Each number is 50 + 15 x the weight over its row's rms, rounded and kept within 0 to 99. Layers, rows and columns count from 0. The size before them is the row's rms in percent of the matrix's.

# layer 6 attention query, 64x64, rms 0.272, rows 0-63, columns 32-63
057:45 67 46 32 38 53 58 84 48 55 40 53 59 70 30 52 43 62 45 57 56 47 79 63 51 48 29 68 27 50 77 32
057:56 78 21 30 40 73 25 82 32 36 59 30 61 37 71 88 34 72 40 49 42 41 53 45 73 67 34 41 45 48 56 50
059:39 33 78 37 22 39 42 70 70 38 54 45 69 46 36 50 55 54 47 33 56 58 22 87 43 38 46 52 53 28 41 50
061:22 44 46 58 46 48 66 72 48 43 56 79 48 51 41 32 37 44 43 76 27 68 38 76 42 21 24 70 52 64 49 44
048:62 27 40 27 63 51 36 80 35 54 58 17 45 50 40 91 53 71 52 82 50 45 69 30 48 33 46 28 31 43 53 22
054:30 61 34 43 65 55 41 42 54 25 76 34 64 33 47 44 49 42 70 85 40 50 42 61 32 51 48 69 38 40 28 42
047:41 65 14 42 83 52 48 31 59 65 48 66 77 30 61 50 41 24 27 57 31 39 38 54 32 72 71 53 59 55 30 45
054:77 56 54 55 80 46 62 66 44 73 56 66 45 59 60 40 55 52 44 56 59 40 51 34 61 58 52 22 51 33 41 74
070:30 56 48 52 29 59 54 43 48 56 28 61 67 43 47 62 56 83 28 56 46 51 52 65 54 48 80 42 63 65 52 43
051:46 37 69 57 63 56 59 71 36 92 54 46 56 35 48 56 71 72 38 39 42 50 54 44 64 49 56 32 78 59 48 38
059:27 48 38 44 52 40 51 41 24 54 30 58 89 53 61 74 43 94 35 71 48 55 61 41 58 34 59 57 57 53 50 46
055:70 33 54 46 43 69 66 28 47 53 50 76 20 77 32 15 46 41 52 43 39 58 71 66 33 26 25 47 45 52 45 49
065:31 60 66 56 81 42 38 32 32 70 70 36 52 44 61 50 60 59 68 45 79 44 66 01 62 26 42 74 58 51 31 59
065:91 48 54 56 28 60 51 56 72 59 69 43 47 45 69 41 60 38 31 27 91 24 47 49 57 23 43 41 48 30 34 49
064:69 61 64 87 40 45 84 11 66 39 42 63 41 57 46 46 64 59 68 50 40 43 62 51 65 51 63 60 68 56 51 34
057:60 50 10 29 51 64 42 73 64 84 61 44 60 66 47 38 43 19 27 51 52 40 51 63 61 46 40 50 64 55 21 34
072:51 46 52 68 35 77 73 34 50 64 51 45 53 54 48 40 49 56 27 75 54 40 53 54 47 51 57 88 53 50 51 15
051:71 40 42 78 52 55 39 34 52 55 73 60 57 80 53 42 75 45 33 42 39 32 48 36 62 49 55 64 63 46 22 45
056:53 21 56 47 58 55 35 43 60 44 70 62 40 67 43 37 63 56 62 14 35 53 64 50 49 23 36 47 20 40 63 62
059:50 54 20 56 37 28 50 53 42 46 65 46 70 73 32 47 68 68 48 59 42 39 57 50 84 52 46 79 58 34 57 75
053:63 56 54 72 51 40 18 16 37 71 73 43 25 66 65 57 40 50 44 46 40 52 41 32 39 66 45 48 61 31 18 39
062:55 15 27 37 53 46 36 77 48 37 55 36 33 37 66 35 55 46 57 29 38 46 35 50 52 57 47 51 53 59 35 44
065:42 34 27 27 86 39 47 89 28 53 51 32 47 54 56 45 61 50 54 67 49 29 55 57 81 37 45 37 45 56 35 49
063:54 45 45 80 29 39 59 36 56 69 41 56 48 47 50 24 35 17 32 20 53 64 24 81 53 40 32 64 69 62 48 24
051:60 63 47 55 42 39 25 70 48 49 58 48 68 47 60 31 71 55 27 46 37 63 59 54 55 41 16 40 39 30 43 64
058:44 34 58 42 64 52 69 42 50 32 54 31 48 33 47 36 39 18 76 33 39 45 56 32 23 67 19 39 39 54 69 47
052:60 25 31 69 67 52 53 46 42 53 59 44 63 38 56 69 48 49 44 64 78 77 48 42 66 53 67 54 39 38 70 49
059:29 57 12 46 79 41 55 48 37 53 34 53 39 36 81 42 33 44 70 46 32 81 58 43 44 61 42 64 58 43 29 51
071:69 41 79 35 38 52 44 60 71 16 42 58 29 42 47 61 62 65 33 39 30 55 33 39 27 50 67 09 53 36 67 67
073:59 69 42 61 29 70 73 22 62 68 43 42 50 53 38 53 46 79 45 56 46 60 59 45 25 77 60 66 45 70 58 32
053:37 57 70 38 59 45 68 65 48 90 60 58 47 79 41 51 57 45 59 41 31 42 40 39 69 28 57 60 40 22 34 36
060:51 70 72 44 68 59 50 68 71 35 31 34 48 41 29 41 59 70 32 44 58 28 37 58 48 50 33 19 36 60 46 71
132:48 75 47 38 31 85 64 49 55 56 44 59 30 49 34 26 56 67 35 43 60 25 52 76 19 31 64 39 38 59 59 29
129:56 57 48 42 23 46 58 57 65 48 56 60 78 53 59 69 17 42 34 63 15 36 45 65 31 63 28 73 46 56 32 55
126:66 51 46 39 31 51 40 35 61 43 36 44 92 51 31 47 60 45 55 36 46 45 44 51 33 41 43 75 59 34 52 44
112:34 43 57 65 67 56 33 57 42 63 60 46 39 50 72 39 55 58 31 69 52 65 54 23 95 53 62 58 50 39 27 66
134:37 31 30 38 68 27 39 52 48 48 51 25 58 51 20 53 60 68 40 61 36 73 48 70 93 29 35 60 38 56 40 45
116:62 71 64 62 44 59 71 67 50 57 29 45 47 27 46 44 60 57 33 29 65 78 51 76 66 59 50 28 38 53 53 59
127:61 72 41 63 56 43 58 63 63 31 46 42 58 43 40 70 55 47 75 27 56 56 85 39 44 67 89 50 67 23 68 55
146:41 68 44 41 55 39 57 49 37 47 35 76 63 49 39 57 51 62 78 58 53 51 32 37 32 78 77 30 42 40 72 59
123:57 32 75 30 25 15 34 22 54 21 65 60 56 58 31 53 78 59 48 56 36 46 56 41 43 47 37 56 50 43 38 60
127:63 57 32 48 41 35 33 35 48 57 37 19 89 69 38 38 36 46 53 39 54 45 20 74 58 53 48 68 43 49 50 48
107:31 59 38 26 63 82 44 48 59 50 76 38 79 48 29 49 48 56 47 43 58 52 59 89 37 33 58 49 49 67 31 59
142:68 65 29 44 51 40 63 65 35 49 47 60 61 56 42 55 49 47 54 18 42 59 67 41 60 55 62 46 75 35 56 56
133:57 53 75 82 60 61 57 59 56 48 48 74 36 54 37 58 64 35 43 27 50 39 36 28 37 66 29 38 44 49 44 55
130:46 45 51 59 52 48 71 41 47 70 39 54 83 68 61 40 37 65 76 38 47 64 83 35 38 35 60 22 57 64 50 65
122:54 61 62 43 47 49 46 48 73 55 66 37 39 55 44 41 59 73 45 39 68 69 74 26 65 65 63 42 34 55 37 86
127:33 41 60 58 89 61 49 71 34 39 32 56 48 49 56 51 47 27 59 62 40 25 57 39 57 39 47 44 58 55 32 45
121:34 57 57 57 66 45 39 66 35 43 42 67 40 43 36 53 62 70 42 57 50 38 70 66 59 38 28 56 36 44 28 29
138:31 63 52 27 66 40 25 36 31 35 58 47 49 41 44 38 47 57 73 56 85 61 31 67 43 40 46 78 59 34 43 47
149:47 51 55 57 37 52 26 33 68 39 42 53 87 71 41 50 70 42 28 53 49 60 68 61 50 45 61 52 51 33 15 57
133:35 37 45 45 36 69 63 36 71 29 49 51 83 28 45 43 64 49 40 61 57 44 31 48 16 48 36 50 39 81 39 25
137:31 25 23 52 79 84 64 41 33 44 58 62 58 39 38 30 70 71 59 48 61 65 55 40 36 16 47 53 48 56 59 46
119:59 79 55 57 69 24 45 46 33 43 64 46 43 65 28 49 47 35 90 48 38 40 14 41 32 62 35 43 34 45 68 55
117:47 36 56 76 65 72 56 52 54 44 51 37 41 53 67 27 18 18 60 62 47 31 27 47 52 49 32 67 69 65 39 49
137:70 46 69 40 60 47 57 52 79 60 51 41 39 59 25 39 67 41 52 38 42 71 46 71 55 73 40 33 20 41 54 45
124:62 64 47 40 47 49 31 45 45 33 65 52 37 14 77 32 43 62 42 50 54 44 76 37 63 65 91 82 74 47 59 64
121:52 20 37 60 62 45 46 59 27 49 52 48 56 43 82 46 27 58 49 50 41 23 54 27 52 37 62 45 79 56 51 66
133:70 57 23 59 64 50 49 41 34 26 48 37 30 42 63 29 33 26 74 71 50 42 45 33 59 77 49 77 68 25 80 31
116:64 53 55 45 45 28 34 56 51 58 30 41 46 33 39 39 73 54 34 27 46 40 44 52 80 49 56 58 69 24 47 62
124:54 71 36 49 53 70 50 66 32 48 44 54 53 54 54 40 11 44 63 43 68 33 48 64 54 44 43 54 63 40 65 90
132:69 55 48 48 48 36 62 49 68 61 48 37 57 55 29 51 61 25 60 28 37 39 95 67 44 48 67 52 62 53 45 41
133:49 49 38 36 60 53 81 42 31 67 33 57 44 66 23 34 38 35 65 43 40 35 44 70 49 56 59 28 35 44 69 28
134:46 42 64 45 46 54 55 43 62 37 46 22 60 60 69 32 55 42 46 53 52 33 59 59 64 42 81 61 60 53 45 47
# layer 6 attention key, 64x64, rms 0.213, rows 0-63, columns 32-63
064:40 50 34 79 38 74 55 47 49 33 32 69 70 66 40 46 44 56 37 29 72 60 35 55 51 61 61 41 36 40 72 50
074:42 65 44 50 51 58 47 43 38 45 36 54 65 36 58 63 29 51 18 70 59 72 55 45 38 71 43 62 28 25 57 35
071:41 30 53 55 52 52 39 47 78 49 74 55 44 47 57 29 81 67 55 22 30 37 38 59 05 55 52 58 40 59 31 41
073:49 37 49 38 58 38 34 48 44 50 65 59 37 53 27 48 53 28 35 24 33 72 64 50 33 50 41 46 77 82 58 60
065:53 29 41 39 27 61 60 58 39 53 20 53 44 68 54 61 39 70 43 47 54 43 59 36 70 48 31 51 25 24 62 29
060:29 53 50 50 49 32 62 50 50 47 54 47 49 52 69 42 44 25 61 42 56 32 37 63 53 40 51 75 48 55 45 32
063:52 57 45 47 74 26 50 43 51 89 63 44 62 29 69 38 45 34 53 28 53 66 43 21 33 55 61 54 76 51 44 51
068:76 69 79 35 60 59 59 37 43 49 15 80 39 60 45 52 62 61 64 41 19 61 38 64 45 44 44 39 33 37 51 76
084:42 45 53 64 28 56 71 34 30 66 61 65 82 23 59 65 54 29 53 37 45 35 51 33 72 68 53 37 78 40 48 18
063:65 46 43 52 55 77 61 40 41 66 78 57 39 66 51 65 39 57 43 49 31 34 58 48 51 56 51 36 68 50 57 58
065:29 20 37 70 56 34 48 49 34 72 73 57 64 26 84 57 49 41 24 54 54 25 51 56 63 62 55 63 66 69 54 42
066:55 35 45 46 47 60 30 61 71 56 46 60 46 70 14 35 46 44 54 40 24 34 69 72 63 32 45 38 49 65 65 68
064:45 43 55 32 49 42 63 24 66 29 40 48 26 61 63 37 50 38 52 64 69 55 44 55 89 35 38 68 37 56 71 55
077:69 69 44 65 52 72 53 53 56 45 36 31 36 42 69 49 65 53 50 44 58 46 45 56 25 24 67 47 20 30 54 46
065:55 52 41 63 52 41 56 64 49 32 72 27 44 50 50 46 34 41 65 64 52 51 39 67 74 29 64 47 88 68 46 43
073:41 62 49 37 46 38 51 42 65 65 31 55 35 65 55 41 58 74 58 34 50 61 60 47 30 54 71 52 50 40 14 64
071:46 28 35 45 21 41 63 58 59 64 62 53 42 45 33 75 53 66 68 79 63 49 65 60 51 32 54 61 72 57 46 26
072:54 62 53 48 54 46 74 40 39 18 54 72 51 70 39 60 65 61 70 61 42 59 64 55 40 30 51 61 52 55 52 68
056:68 54 52 53 35 67 17 45 59 36 59 33 62 55 35 46 64 42 57 34 44 37 55 49 48 53 34 56 24 60 31 63
064:45 36 35 51 54 34 74 76 35 46 44 37 61 62 35 52 51 59 52 68 20 60 78 49 54 42 39 74 43 67 40 66
065:37 33 39 52 65 17 41 48 81 54 46 42 31 56 35 62 33 59 68 60 68 44 25 59 45 14 50 58 69 47 50 42
071:36 70 54 44 46 50 31 36 45 37 47 60 60 44 57 57 27 47 72 52 64 33 84 29 48 34 44 80 41 39 31 38
068:53 49 57 31 48 60 40 77 48 71 51 62 44 51 74 37 50 71 26 50 48 42 70 46 75 63 55 47 28 38 32 53
068:52 47 55 51 76 30 38 56 44 42 52 38 51 55 35 61 55 13 49 54 51 21 49 50 41 41 54 50 74 54 44 23
061:47 39 51 48 32 60 46 43 41 69 48 17 79 63 51 56 46 58 26 47 41 51 41 78 37 29 65 42 65 66 38 85
061:54 76 21 65 47 65 21 65 62 28 28 63 52 53 64 26 34 37 41 60 61 69 44 53 53 90 40 66 36 63 31 75
062:44 81 45 57 48 58 47 52 47 73 60 46 38 59 72 76 37 57 56 55 57 51 51 53 59 52 46 26 40 58 70 38
072:33 55 56 40 40 52 41 13 78 65 29 52 63 48 61 54 31 24 68 56 50 80 46 60 51 77 49 43 60 51 45 34
079:47 59 47 46 45 70 46 50 70 27 65 44 57 29 74 65 37 39 58 14 36 76 69 22 45 62 39 31 29 27 48 55
071:57 49 60 69 47 17 75 45 72 52 58 59 44 58 07 65 28 32 44 51 57 43 43 59 65 34 48 40 68 42 42 48
058:48 39 45 63 72 50 54 63 45 49 55 58 38 26 65 42 57 69 71 32 59 53 56 61 58 34 43 51 55 41 65 37
063:48 48 73 24 50 43 58 36 43 43 48 46 34 34 53 35 52 56 46 32 47 65 38 50 57 60 41 53 34 20 36 69
129:77 60 56 58 38 79 71 56 63 81 53 42 55 23 42 62 47 61 58 40 57 31 52 76 50 17 51 43 40 48 69 28
139:34 62 52 53 31 41 67 47 48 50 51 31 57 66 43 73 37 58 24 34 46 45 42 61 55 45 31 71 50 55 47 25
125:72 25 46 68 18 53 50 64 42 35 66 54 77 72 28 39 68 52 47 37 59 53 45 41 49 53 59 38 69 26 17 46
111:46 46 59 44 64 34 51 50 78 62 38 51 39 39 83 39 73 44 62 33 77 64 36 28 61 33 66 66 31 49 48 71
127:30 52 52 18 37 25 45 51 28 58 66 56 58 52 56 27 32 65 70 58 61 46 54 62 49 66 57 50 54 54 25 29
113:54 52 61 38 54 55 20 61 66 68 15 47 41 48 66 75 56 65 70 44 45 52 65 81 42 42 62 38 47 56 56 51
122:82 60 64 28 38 58 67 75 50 35 18 37 50 49 57 52 76 55 44 52 58 42 59 44 60 71 45 56 23 47 55 59
140:66 48 41 55 66 19 59 55 30 40 51 44 47 29 56 50 37 53 39 56 37 64 75 55 39 67 73 38 48 48 72 60
114:30 24 51 60 32 53 65 60 54 38 66 66 58 51 35 42 33 56 32 45 59 48 34 35 45 36 47 66 35 33 37 67
109:70 52 59 37 42 33 48 49 57 61 76 42 54 72 33 51 40 45 60 79 46 56 46 55 37 70 58 50 79 38 29 33
109:36 52 42 30 52 52 59 63 68 51 45 46 58 31 55 55 71 61 69 58 57 23 75 66 60 29 31 54 58 67 48 62
128:67 48 52 63 41 48 31 75 41 65 39 54 43 76 24 33 53 35 72 33 21 64 61 35 61 78 52 41 40 42 45 54
128:49 49 69 61 47 66 44 47 70 65 42 24 25 66 54 67 66 35 70 48 57 59 40 31 64 18 39 56 66 72 65 56
132:63 35 41 63 57 44 73 22 52 65 56 69 72 67 50 37 63 15 42 64 44 35 61 57 58 44 56 20 37 69 78 58
126:33 54 69 35 60 49 66 61 50 67 46 40 53 21 64 46 54 51 52 77 62 64 52 47 42 32 70 50 00 48 57 78
122:47 41 38 43 75 53 41 39 75 42 40 44 72 65 80 36 55 44 47 53 66 49 56 30 56 65 02 30 44 53 54 62
127:26 51 72 26 42 48 62 66 57 34 23 49 53 56 40 59 59 64 56 50 76 54 28 72 52 65 19 50 52 42 63 38
119:52 16 63 58 51 17 48 57 33 39 63 62 35 27 41 51 54 62 62 71 54 46 27 55 52 53 65 85 66 57 50 46
135:32 37 50 51 57 16 76 69 80 53 60 49 84 79 37 35 72 39 55 38 66 37 49 50 53 33 56 56 54 49 38 63
127:38 29 37 41 40 68 56 15 47 48 90 46 62 18 42 58 50 29 42 24 55 48 45 50 43 46 53 59 54 66 61 59
130:51 35 54 52 29 74 45 34 43 38 49 71 62 03 29 29 73 12 68 43 78 46 62 42 65 32 53 30 49 63 60 40
118:60 31 52 37 57 51 56 42 46 56 50 40 22 60 46 63 34 48 57 76 51 69 53 29 34 81 35 38 71 44 51 18
119:46 41 39 41 79 48 45 60 65 50 48 65 25 56 69 43 51 24 57 67 60 32 57 43 65 11 18 76 59 68 48 46
126:46 73 63 45 63 14 61 41 74 87 46 29 44 61 38 65 39 47 58 50 60 52 40 46 18 41 61 27 40 87 40 62
123:80 31 59 67 46 66 64 47 53 31 23 44 42 42 58 41 67 58 51 56 59 67 57 52 38 41 59 76 24 34 39 54
108:73 29 47 51 50 68 56 40 26 28 36 63 70 58 69 51 51 30 57 45 24 44 73 28 67 41 40 58 74 49 67 63
128:67 37 35 51 47 40 21 60 22 44 44 51 36 43 59 48 45 47 55 54 66 64 73 50 37 77 60 68 49 53 56 47
119:66 53 72 55 47 62 47 73 52 41 42 27 57 58 51 65 59 64 57 44 73 67 30 35 53 59 57 54 56 18 21 36
121:63 48 62 63 61 58 39 54 40 51 43 56 45 73 70 61 33 51 65 62 34 52 50 40 64 43 43 60 49 61 47 53
128:45 68 53 42 64 40 71 61 71 50 43 28 63 74 42 44 54 37 35 52 49 31 68 56 64 40 41 44 24 57 46 31
131:52 78 39 69 82 55 48 55 40 63 37 65 40 49 45 26 42 51 65 74 52 60 67 72 29 61 22 20 69 51 66 17
133:65 64 33 49 48 62 46 46 76 43 71 22 60 37 61 73 55 47 37 71 65 22 62 55 35 54 52 68 43 49 47 76
# layer 6 attention value, 64x64, rms 0.184, rows 0-42, columns 32-63
111:53 66 87 61 36 35 48 48 65 23 61 17 39 35 70 34 64 59 74 42 66 26 45 64 38 46 32 46 21 54 64 40
087:69 31 64 67 23 51 72 58 51 69 54 30 35 64 43 37 59 57 50 37 52 41 38 48 44 25 80 42 49 72 83 59
109:55 50 69 33 79 57 55 78 40 45 53 28 48 33 25 32 41 24 51 45 38 42 50 36 47 69 48 52 46 72 30 41
103:36 37 38 47 52 58 23 53 26 97 55 53 45 41 36 59 50 52 32 60 44 54 60 70 62 37 51 46 43 64 13 50
113:41 31 61 66 57 47 84 42 47 71 65 37 63 49 61 57 32 60 68 68 71 60 59 29 24 78 63 65 47 73 38 65
104:53 22 47 72 64 48 57 44 58 71 40 23 77 65 26 37 59 59 47 37 35 54 45 43 55 37 36 24 46 41 43 58
091:66 62 34 48 44 41 29 30 50 38 44 62 67 60 63 56 85 50 55 38 65 16 50 75 44 68 43 28 48 35 57 59
089:40 36 25 32 53 67 49 60 72 78 20 48 68 56 49 37 42 66 25 57 56 41 45 61 65 45 54 56 65 46 60 38
093:53 68 62 39 49 47 16 67 35 96 65 59 53 62 45 66 45 66 46 46 36 59 44 37 63 36 38 48 78 43 40 65
105:43 45 63 67 62 40 30 57 51 48 70 16 54 45 38 45 68 28 53 48 56 18 62 37 58 84 43 30 66 44 40 48
092:35 46 25 46 74 68 41 57 48 63 66 72 23 42 42 48 72 73 27 75 41 38 35 81 58 53 34 60 35 53 55 53
092:53 56 59 55 65 36 43 34 48 67 55 09 61 32 66 25 48 37 46 54 69 12 72 62 39 55 36 35 64 28 54 49
091:59 57 37 56 47 35 41 41 45 56 72 68 53 51 69 40 62 38 97 68 29 33 51 19 49 72 33 57 57 27 62 54
093:32 68 25 57 54 15 78 63 65 24 31 53 60 52 50 43 08 46 69 35 33 76 62 44 43 47 64 68 47 73 66 60
094:44 37 51 66 80 45 69 49 53 52 22 43 55 33 33 58 55 46 51 57 49 62 46 35 32 55 46 47 26 62 57 36
089:68 36 29 49 61 57 30 46 34 58 56 50 47 57 45 37 59 46 27 75 38 53 47 32 71 23 45 89 63 66 37 37
105:47 72 62 55 38 42 70 45 53 55 35 62 57 33 41 45 87 60 46 70 51 45 59 54 38 34 39 41 53 13 45 62
104:52 51 51 49 40 58 48 59 58 37 50 29 99 44 68 34 73 70 29 52 36 53 58 81 42 51 24 36 33 42 52 43
087:60 35 54 42 36 62 49 44 78 57 53 47 48 65 56 27 61 46 69 45 19 26 12 67 60 51 62 38 30 37 67 44
107:72 44 64 56 52 53 64 64 30 54 73 38 42 71 33 46 54 32 47 06 41 54 73 26 60 54 67 58 58 60 70 61
105:47 64 53 42 51 62 43 54 57 34 57 63 29 64 76 38 45 56 89 50 51 50 45 37 41 27 54 53 62 24 66 45
099:34 54 98 56 56 42 47 38 45 37 75 13 74 57 65 55 75 41 35 60 57 25 58 49 28 53 75 53 55 28 43 57
080:55 58 87 34 43 39 36 60 26 68 53 64 60 61 54 29 44 57 53 42 50 18 49 52 51 70 69 41 47 48 44 35
085:63 63 16 34 24 56 37 40 77 46 50 68 62 31 31 45 25 87 36 52 58 52 59 58 58 62 34 59 44 77 45 33
105:73 43 29 47 36 82 56 47 59 59 35 61 42 48 68 55 27 65 25 77 61 65 54 49 46 57 65 70 69 68 29 31
115:33 38 78 43 44 52 44 66 41 40 52 47 33 32 54 43 47 31 40 33 40 25 60 74 55 49 49 50 41 68 53 71
121:44 14 69 56 61 53 58 55 50 66 41 39 62 56 37 74 32 51 23 46 73 54 57 52 26 61 60 26 26 80 37 68
119:52 63 56 66 33 34 38 23 55 51 62 46 42 77 58 38 92 65 45 50 54 55 46 58 65 36 54 65 59 08 77 53
099:45 52 30 41 55 66 57 43 57 63 44 53 45 53 46 28 59 88 47 60 52 58 61 62 79 33 73 41 53 19 44 66
099:65 55 55 38 29 70 63 46 62 45 43 44 35 55 74 46 73 79 73 49 37 37 67 23 41 38 59 34 33 59 53 31
091:59 65 38 41 51 46 60 40 60 39 78 57 45 45 74 45 52 53 64 46 56 57 59 37 61 46 31 60 62 54 49 13
089:64 60 61 59 46 51 35 40 52 34 51 35 52 46 65 53 62 54 50 59 56 75 57 52 52 29 07 37 45 26 16 52
098:56 49 61 50 72 64 69 39 69 32 62 23 60 61 63 28 56 50 44 49 63 52 62 33 50 72 35 32 52 48 85 74
096:52 50 36 51 54 48 29 55 69 72 22 41 52 27 60 21 27 76 50 44 40 45 45 77 49 59 59 32 49 49 68 26
112:59 38 63 54 26 44 58 65 66 47 43 51 44 48 72 73 39 58 56 81 42 59 50 74 26 55 37 37 59 45 52 35
101:72 69 54 28 22 26 78 67 56 83 34 37 49 56 59 68 43 33 84 43 49 41 52 47 59 71 61 42 38 25 49 48
103:56 61 43 55 40 48 32 52 21 56 40 41 49 34 34 52 44 45 35 52 60 51 67 50 49 74 54 17 52 53 57 46
106:35 43 41 62 35 42 59 60 43 38 71 55 49 38 39 59 25 39 53 55 39 42 59 42 47 74 67 67 64 30 46 56
100:42 32 50 42 37 51 64 49 37 60 53 34 50 53 23 54 49 43 58 47 38 63 44 60 59 26 37 38 57 74 62 26
098:68 67 43 42 42 52 58 38 40 56 75 43 66 40 60 51 61 55 57 60 42 30 84 47 45 25 54 36 34 45 58 51
105:26 36 46 65 52 58 86 88 57 53 59 33 67 41 37 58 83 63 56 35 37 60 62 46 56 37 62 60 20 32 43 24
095:34 65 55 37 45 45 68 42 35 52 35 55 54 26 46 59 53 35 36 41 19 20 71 71 57 49 77 84 59 45 77 38
103:46 55 68 22 52 47 22 64 33 52 43 46 27 23 56 76 34 64 61 59 57 48 40 58 72 61 63 66 63 29 42 23
# layer 6 attention output (transposed), 64x64, rms 0.148, rows 0-42, columns 32-63
096:75 27 31 47 66 59 69 71 46 63 64 52 53 60 58 47 56 29 65 47 25 73 74 52 81 29 56 43 58 46 42 47
075:59 37 54 37 53 52 53 57 60 33 13 55 69 53 53 65 37 69 48 31 44 63 58 43 51 68 47 68 35 53 44 57
087:60 57 45 81 38 38 41 44 37 53 42 49 60 52 72 54 71 63 50 38 37 72 46 51 62 76 51 39 50 14 44 65
099:59 76 50 59 53 54 35 34 62 19 44 36 40 31 57 55 47 28 57 52 65 55 61 43 33 72 44 48 36 45 53 71
103:82 39 58 48 54 58 19 66 60 28 41 65 37 42 33 39 55 48 43 03 70 57 41 46 71 45 37 18 56 35 42 53
088:34 51 47 44 55 31 46 50 54 10 35 55 54 24 54 48 35 64 44 73 52 30 36 51 71 58 46 82 50 51 46 52
082:45 50 30 50 57 70 44 61 46 80 52 42 48 68 82 50 39 45 41 64 43 38 65 54 67 09 63 54 54 47 42 50
071:43 58 43 48 67 35 44 46 53 42 44 42 35 57 42 46 32 53 61 48 30 54 44 16 57 73 47 62 28 30 36 48
083:40 78 35 56 38 60 49 27 53 33 24 66 38 31 45 35 44 48 60 48 57 44 60 54 46 69 43 69 31 48 70 44
082:73 62 39 36 40 36 65 55 23 59 36 44 91 54 60 61 52 76 48 38 27 59 61 38 59 45 57 57 49 37 50 65
083:38 67 42 73 48 46 63 39 61 40 43 53 51 78 54 60 68 39 41 39 36 39 65 40 42 46 49 53 65 34 48 20
084:56 53 46 39 29 42 64 73 47 28 64 64 33 59 46 81 71 68 62 55 36 47 62 36 97 20 49 51 46 46 67 38
082:37 60 29 62 38 55 63 70 48 47 24 44 49 44 35 41 72 58 49 48 58 54 70 73 44 16 59 20 47 54 59 20
077:54 34 77 52 44 74 39 56 42 66 52 24 27 36 60 40 61 57 67 34 64 37 30 67 37 47 28 56 28 44 50 54
061:53 65 41 40 51 22 34 51 51 42 86 64 44 64 57 65 33 53 43 58 43 49 48 53 75 50 36 55 68 42 14 74
078:46 71 59 52 66 65 32 53 37 46 16 52 51 45 65 51 43 52 58 42 55 83 53 69 40 87 61 21 34 45 64 34
095:25 28 19 53 35 20 52 78 43 46 42 42 32 58 51 43 38 53 48 71 51 52 72 24 88 43 39 59 50 53 60 57
088:47 40 34 54 65 24 52 40 42 64 59 67 23 63 35 51 52 66 77 64 33 32 56 47 65 44 52 44 70 41 67 32
068:37 62 34 49 58 42 62 67 41 50 42 39 62 50 47 50 58 52 49 62 21 56 81 45 73 46 47 42 39 71 49 65
084:72 38 46 52 44 82 37 34 25 30 33 75 62 50 73 48 54 67 32 61 63 51 25 59 38 51 50 37 65 33 56 51
092:32 39 42 53 28 73 49 63 56 60 41 61 45 58 25 45 40 47 32 36 21 52 46 74 41 64 40 17 45 75 46 40
096:64 40 28 41 44 64 55 64 29 77 43 62 66 53 56 39 37 58 47 31 41 44 67 29 91 54 47 52 41 54 67 39
077:39 38 39 49 68 52 64 34 66 50 55 53 59 38 20 43 60 43 71 58 41 51 53 37 36 35 32 42 49 67 65 54
070:52 41 63 69 80 50 55 51 07 40 52 31 37 56 56 16 53 29 62 60 76 65 49 35 46 37 47 43 47 68 74 52
091:50 64 58 54 59 33 37 57 51 44 74 50 40 56 39 56 57 37 54 31 41 72 31 48 37 52 46 07 42 45 37 65
107:69 70 54 59 21 69 71 26 29 61 60 44 62 68 33 55 66 79 49 72 76 34 67 45 53 47 59 66 62 43 48 54
109:61 67 42 53 59 43 49 43 68 41 54 39 56 39 47 61 38 46 71 47 54 63 32 22 77 80 33 70 49 49 43 78
099:25 35 35 45 66 64 65 73 33 41 44 52 58 31 56 57 22 45 45 49 34 43 85 62 54 34 19 46 61 86 43 20
088:41 33 27 67 54 59 35 55 24 40 61 56 53 49 23 52 45 48 35 41 59 52 56 12 53 40 28 72 65 70 53 28
083:43 33 26 57 71 42 26 81 44 51 57 46 53 58 37 70 52 29 40 59 33 69 52 74 68 40 50 60 76 30 31 39
087:54 42 63 59 48 87 58 74 51 59 59 39 39 16 62 35 60 40 32 50 32 46 52 43 42 54 64 24 15 29 58 54
066:81 56 39 41 30 63 58 57 37 37 42 60 06 16 49 52 39 48 49 33 26 45 62 74 35 59 59 34 78 66 93 41
107:66 41 67 82 58 50 58 35 60 55 37 38 77 73 80 53 36 55 68 53 56 30 37 41 36 61 68 23 62 43 66 61
109:35 51 56 37 55 42 80 51 32 88 51 63 37 51 49 48 47 61 65 66 72 63 29 62 58 65 65 34 23 48 61 27
120:42 46 69 35 80 37 56 37 37 17 31 43 59 35 30 45 60 44 73 46 35 51 68 59 54 75 51 53 47 43 49 62
109:59 52 47 41 48 20 54 68 76 52 31 31 54 53 53 42 56 70 52 39 41 74 66 55 83 39 58 51 25 25 63 69
122:57 75 53 65 48 56 78 37 28 48 37 51 41 48 34 38 57 72 81 53 61 76 36 17 44 52 45 54 42 39 91 54
125:59 51 47 30 34 38 43 26 62 26 52 39 64 64 39 54 23 71 58 75 48 43 49 50 46 25 30 54 36 49 60 74
116:45 33 83 55 60 71 38 53 61 60 30 30 76 38 11 76 73 39 43 18 31 52 55 50 43 33 40 19 39 58 34 51
111:73 50 60 41 70 75 54 49 41 56 64 73 49 46 40 44 73 64 68 33 43 45 70 24 41 42 57 28 49 32 47 46
119:58 62 54 45 21 65 54 31 61 39 57 57 28 54 51 60 73 47 46 67 50 45 65 54 45 32 90 69 57 31 52 61
106:37 57 66 44 32 72 46 46 55 37 56 66 45 30 67 59 52 63 24 63 52 49 45 49 60 29 37 45 50 78 50 58
120:47 70 46 47 35 52 36 58 58 28 22 32 39 36 44 57 38 67 32 56 59 43 39 89 57 37 35 52 46 39 53 52